python train.py --n_layer=10 --n_head=4 --head_dim=64 --attn_scale=0.125 --init="normal" --optimizer="muon_variant" --lr=0.000317 --beta1=0.93 --grad_clip=2.0 --warmup_steps=200 --decay_shape="linear" --batch_tokens=16384 --dataset="wikipedia_en"
Each number is 500 + 50 x the weight over the matrix's rms, rounded and kept within 0 to 999. Layers, rows and columns count from 0. Numbers have three digits each.

# layer 3 MLP up, 896x224, rms 0.0398, rows 842-895, columns 168-223
543496508466620518451454437466574434486530655506515482596499515480445416515498447518617561481450582435404491633487460477515542490527477490592504399415496507544480442496
431481445578430492549573524539541520598563363578584532467533527527460530434471446429526476497415650490466416433489554460452556515544536451447460532557466529517556485450
566455533430494516458509593459622475482436398433518492481538420463543603596571450480538503550441473548454543506441582499470538424511448551556539455487554588489506563536
491524433495531490468458509618497497486519563527471508500441529486422535558511637612547601480524498448492462445471584474617365578490414514471505521429502557430502436486
437507452530483443595608432506533548533532472436509557423437516543461507541463539566457497466427583540453518482532422515477468447481514435479463548623488510506453534518
444446469529492502438498523476393518469495507491566523511454562516451446494542564596481673525528554431479527522559576548495451477462602498432455540417535520560592454565
512532468550495498556541546595460587512581502438553568520460567532525586488513437567379520535460504527655502451402474473474519547533431578493534563526544477506511559499
614558507481515440457532561417416469651501501481543511479432406492502502590445518421495409445520542514488403469452451495455480462530423508515552558514524388428574514458
399476515524502536490533561541486500446399554507472391480445462488515482518477464410514425476569504559667508427586433376583563466542490477451465517497643579519471513503
481545472553539618479503429548473483549473397454509556475560509586482468533481498504526511494492494501530424596474454567551442587581566450487539537545545579480559534484
459540500444561465494582470551507531512584456470548634448475500502548548447425488503466429365531472464521480489543433572486644486558426451523529570453561565543418475465
464442455499455581484528476511489460446453479565454633504476542446508483585520436529503494479525470515559509463513490531498488600518500515470511713421471425513430418426
458596481437504563515475535458625523513503418541486510531521529621592464416510527454357545468517450489593525339546499515478483527594369431491508487556456573474541487504
485437514508505440476570599477463419549466473507398416597475391531562488414542511489379500481595430528629409554484469543456516574477551495490471499557490491563526653453
461448479535587469544506453449502447481462484494404463493517415627436412504498537486467433479552554489534496561547546509388534577497551510505451486494463516439441532394
517485457492503481427499524440491510496547463586452505387512637570578560452439521538464472423533483571537582552559473503503531524471493429513469498523502562490483379437
515470540492543474508444441595579490514457520504554495572456551510562539491511532582440482616451581502440534448492474468415512530456599546501477415521590495534450514550
530497529436435533490457470486521506506477478539517521443608393607525552452507471491479423446473520427559488454486578437504517553492501404545434538496497456428537532540
592452504457493536422500535392496393377365534460628493515452449538467384484500550414593522451471453548514534565543462506467441478531494555457427523430592448469567456568
508519547502448564523447472511495533430434489568534529389571474530590587514553533441592517472576492486448513566528594370542514472541490483502501452524362557482502419456
414547472566443521479501506532584498458450461539484509386504508479493536416473460438586464489486515590431417428480557529528523430519440422533574550397503522467468489465
451471586486571463475500544485482512544479505513513542511507496517456486485429461558490507594481499559483498538521540481473543508527547502471398601463532520505491485487
514561443515535500515469506473440565569462523527470564447524476492525512593440511442476459423581528494491463538530510456501374518497519573476453514427500512493432448461
460489498489574486473578397471574512521546499498552484519503566517436530534496500484575487523487635535474511605470490493571427478499477507499446505434460419583541533478
445523534547496489444554499479480490539385468518551560527517512580496481460537582500526534442515486495539534443398493489495455501497556514401494535530494492467508554499
561405516512497395446494572551502481478483539495487503525457466529589422564475501502459430485378400505516393515426522530465468546507574526512551544501514423492547508454
457564443416476483460520486520600464496392531512446502401430460553558531505545512468569429579449359457456478492477610540561550425465450548529570456437446527566393460520
498545386492494575521498549474446558428468443565543560556501537476415518465558474539462481516573533465489518492478508461504521473450578510551454530492420528512409560510
599504583555542576536445432502565596450403553485486499511488506452502479504583498598390508495454472479602606463456513513513464449576487491492593574503530549545471465467
486522414536498482480509468481534522488526479504497458519438506536521583397528532482542500504588498495537536472521554468387457542480385529368448490528495462502532529569
463496405553541455414399442485512540529449519483553530451565512483497453467446465418481517469462524532473542571479512469519483434483560490437559534434492465531479446538
527515526482466488506548448459569542573376461410478508505577477528553609523493496519483493494552551485410506467532392480509539503512538450577537411543505563581452558497
584477494487566463473532439502510498576495552521500527480478480466461503501521513569411438486582548474544493450565534473501516484503548539524484475550532466483423522520
448489497486460461486533548540480465497657430535532506471486411500431467560490493458484550480490502485474554549444467523421508438490485507458572476594604553418467489500
521454435399549533519467542502516445456442437389567438551503453512513537562570499542499484510493547468517490459449562445460508553450519439564438645473555539443470467581
559434494496433519517514451506605494512523524498467466499648525513601495490581533501421488451470552428533585547506533444474463533416452569472491521348490561561532474605
459416467471508548514506492477468509525466390473537529448414561465490629463553514407364533509450480515522471490465616464523525454584502420469499468463479524447462505494
479498488505556559490511491490467460492428558558433534453461511556451380466514567514526525511548488489554481467450529463492554466567512501507491516499516419410478501477
382465466444588497473594442551550468397491559505555426482475488532393514541508507483555421464549498502469462511536542530516503496531542542497416501469469516503550458564
399467556631589511471522486514478508509568480516572418605489408577476515445559518468522422560523542538512505470565580427352478431531361537459457559492484514573507557478
556567548435631471568456558448497482489539544533446501496531537464444537495408507539452525523447504556539616551468492492513575386502513417573505478471507591519491477413
485504467474439497484494541501497425444529485516453578438446552471513561615513504564500625480479531461489512543436487548394533501543471506460538535519489512469543452515
557529384510531471423446558493502519458410519535515529421436511449454456412509493518451553500479516496609408457513526527418410617524485506484393583483494465448522536550
456489543477567467470490451474451550570425594448541561533524526503507505524407505543441508525494548453455490505523506524513470469544544480485435502518504557480516629439
449471517540501418470527498488504387490485529429416605487487520439488466489494501499537550393533495542518438545612475478526592545538567517464444422487421405495496468513
546513540516545432529550490508544403504336624413560472638549464494451493523613416591396552547457494486576523557490509481477435537572554404514500502462597512508495506464
577583571496441535522500564470546580535489543550439469522520483555530489478482516542511472491555499562651551492603519407498528514545451516509549546499441470530494536486
590536505541530417549487502517573525481534501522516476526567582461592568511489529646516493477557468519539463522509479439478457518501501511567443558557472555611491504467
568540471463595490531552457495488507468613454479534499489589515518438571564505474539507508540407600544419525589432458471507357479457559547509471480582488527465507544589
519428529501467479461446484536450442521515533523451520539532450610572500515529481509564484489570454558448535526522579497558481421503475474554504496527457587489464442528
481482505510461536489504521486534442496519536458472498460527487645468566545514565527585571562421537466552463573456484479462469485500592562469499504534646499599388517454
470507485509427428436540499471433556542516420531475582560509481486534625514491550488412518357502579418539433528507482403598568459489465394507558473515486507488543540397
572539503463603462595526367587493523519498455509521567418585493492526441522429450464476503507402532504584491594546365550476472420490496590556510401459507485471528579560
411477409628436489406480489630560558481416511447437547433513493569546560547531425505522401530493492501546495519535561544471511520574469453441466560506506541472433426564
# layer 3 MLP down (transposed), 896x224, rms 0.0188, rows 842-895, columns 168-223
464489499440429422431556518507419503531519438471479670553418515597502482445527438550508493551506520613458537472529459581514455477529444419522499488503490576480374558493
519411445489558555475480549442559376506529538519464455558556488478531442456463540457402547499434545559510545591550484470522424490647443443445538512555515592534499562481
397490428594516438561536565480560561527511562552451483483516507496487445516552511507503471544471550470506412506535498572562538565513605536526439519566584422565498506604
519458572477495519494491507588554558561563457477425571439468547549497459540543552437528485486411457566463553486418447534535467452564552514495575451500576479502489549472
515603453421442638492480537569514474486599474481530407539503543393445556576511449482512510511443413540449455531485500421522521485543455456474443471428504499483557478540
431438436467364472512507591508483478474573515476510555527535491457422524481497484435515458509491535578448462479549552445419471546515452599483475448507563447507542489457
490479508517410507468535514529595483474524508515575442474488569437507453569566516452469413514453504493531494527417528471519487545556478472523454434535493559497433493411
551537475515585551463578508455458495580448447499478577480446554443555586564412516556528332498476477435347561462475504556561476484582438425459369534524510544417529441451
449559584404499474525569564476482503535476547450520535456524520413513441565458483476500446494514531523417516555447501468512417528473545570581475510480563460422423557541
541488505402484485512520494465489454594571539491446552445437459580488443480556470480435409547536538429527502476539524505494521501541565496479516430657459504574516558553
462598483445520528507482616493497519496438577555503455523504618550518517597509531531601535492451430448460436458476487483517371444550514502490508552540473454535468512557
360488483483420535512548469457503482456514534569427684510527436446518513409468501491521468441455450512550518588590551423582634525554474556497576459488544542582488473511
642499518543455523519401528551545439489438624454551421459638563481489387556571549517485507504475483524464496466515468325552515541477476498498426463425571425438510517481
478420460677410513514445488517429532550408485416447407379556433524600444515495613505523559477528444550504517458550544538506566459378492570423483502501620449483522589585
470490499566440470476518482552449461476467523621482531466500443529573518519459506524483538478444456513481455581499539433495584433512435513423459417641447474541472496576
612630485547472466578426483473445462445599482483465473510520493419476521504549472571529510406503514454406586491440404479540501520483520570496610496598446512444524538480
507430505571422497438468480454541440538551505475553545473430472511517452535498431491476526457479511512480497451487635492473447399548553470520481501491556576539566456575
551558449453506494467448538516534530633421478511480585405513447450477413529481589487531437470532485495447512514476470505479425362536594597526623395472526550524501529600
463573442397525593477537483458454471531439427633392611502486511591545432445449455500488513478560432490505468512399436430528527530520520537521501561553516531401484508526
521606437465561538539517527576542485489492530538467519529541501544439478514468481442435538513468465412477426511477511432472551496496523479536540511450491528615541501468
598518465458570537474506544518509509442422505462535514621494538461632457531486427570539502515473440501496527575457480536590503493522471472532467488508558670444498514464
459555514512462497482533474450534486546472530496480593451564422498577531456531521517489448507504541538512445560494498513491447541450546499532383511522496540482495471484
440444444475528447540536483484542451557584523473494447496514527530511526530430511500533494516542504483517536445533524567502472578518608503457447517523493464566569428462
502492534535444500495562527467410424474491474539518536451509531510557460498564471541511519503519507509537472453503477595546584478506456515482496487491468625388442522493
450482530550520519447540488489512423523535455565481454538552504446499492441483492445572454463462488414495450527495474513530574498432444592479466497514523526523465470566
531468538525494568503450504449513512493473461494364524572462497530535493506553472459465523582447517491460599510489570493490577510500487429464529477507441506464570464472
480586449460569460555479496487589481500464517449478533512463501412522421491477561435509592561484437532528517578427560526526524545500545534452495492443513437459553502445
548520486550473408491505535459459433491523585482455430519508501544523455600512513490494531464544468481515448529402425508467467503542491584509526435467433428510578526482
550534505570507591495538436533499403427476431563542475434485551498513496569537519449503553548442524484437483576373473531446448439544538459505501592528497449555498621524
516496437507486496414490538574534429558547519462433603539463480426431424551501600587431485445547453470455453501543471370468442499569390563434453512443548466544439490484
497448528449517483507414422416477394489519520499529537599519480533484528468442599545454473472532477598478512454404527486532592435485529530410567560455484644610472572452
469482445499480483464429403483441485469483406492498517427498475488509418550528558531539578462574558503525443502522475500600529438440503567515512466468548416480524539504
471537460484499551498485459563518534426599456476480453478461505468537513595531482538504574507488486514490514484504476484401548487482441496478474502440538558433554496492
454482492583493490470493449549443524536531513522444550491545523505527453515471458489536409479428465503434510450503558477494481588494495495498583551462489455502407488498
442567518498524494452478508390462542591437598469519559449614576520512455445456501462482409452601593568473599582576487459514504535447483495484431418545509545557453501390
512547572506510504475533507525465458441490459486564618516539587516549491570524497544407483490488551470477474561435481446502503406479385511526541571482484505565456459433
428558493523557472475545507357447376462460486467481494537514483426445483508564543415497427539460548534521510496435574479598438434504512557519503559567588472517519440546
431479504544556623424574505494495467455477554510490423516502535471391519563516543523478538606429535481417407475446490450489447442489485593563522510452541544479552433469
384532355531513494467413522476512459468435469545572564496403492408484510550438513476447550497464587523456486450470475447559456347480460428442588532526548592442461519518
452490480478425400568529462594481472532438504497517575492517524455488504512491531404536489486488537439539544448460456498567410532544491536501442522502508510503511491505
530517538494388544488461489358459573580475484550498480429504538478526514481454576547501510467506465435408556463506460545510509511518536452443478511450436510435476597552
484497523494447487408442448562531503535509429490485461480525508452442535452467459517543512547533477534533452501572481496525484490511534494466541431468513454519466524484
350516450527577600503458532567482647515457599677493553535480538368421427479469544435460481491488542528467557439562532488475399462525488537497503513486417491471510580480
473493491570452570512531453570480545563453443576509472492546580490540450509549430496568474632579543502467432460492536467547641531517499535504437501520467487506463478465
394475483520411599500424536439507484498469449519507438575471474416421486550408529522449503492544449519532673510496420556394432415540544454529573431537474457467531564479
617590608482491445497430492520502449547556630487532456339457558566372466562609498582520479567501453433456322485544516479475430565497417531577562504560507402553503498522
511515544520511476501493486481550444526453485499526412388433534447521551542467480521399592562362489521577456523470477486599524481533465464426609467517351506514479561471
454575445584484493559466593438450435469426549507498439535581475394578432516454438521471434402525516505468556556460533471543463502522507494484430563455489536487466562507
480432507512420481481460474499465508481557466496512513513504493528457445543556435529521450491477467524503632627534488402447552493512584587476463484602527561458480514525
485476512377532391453461508526469539507512485544559462556466523486444552643618595527466500563437477384412499471498546446425425584473524639536491508525459384606469602576
411628462552434544476471515534501608475378517505530440521559553405554514510576507505429520434563485519416528534473469457522502513546567544467391564467441535513405519472
491633447469594574537559481467431491510498506446524416561511552454466419489505453583615444460479539509467466452598511391587488500525544529456554488516428596564527533467
546443543450477560594478514580456455432556442479491558506559596443437523552459463438539473438393519529594540491535398538490545443600570517454550467496478491502530501430
473473418430559515527468481543538488523429572485489475446453475418489443533487497523472485535517513424453512457480463459553419438505516518509523429601503480585544515537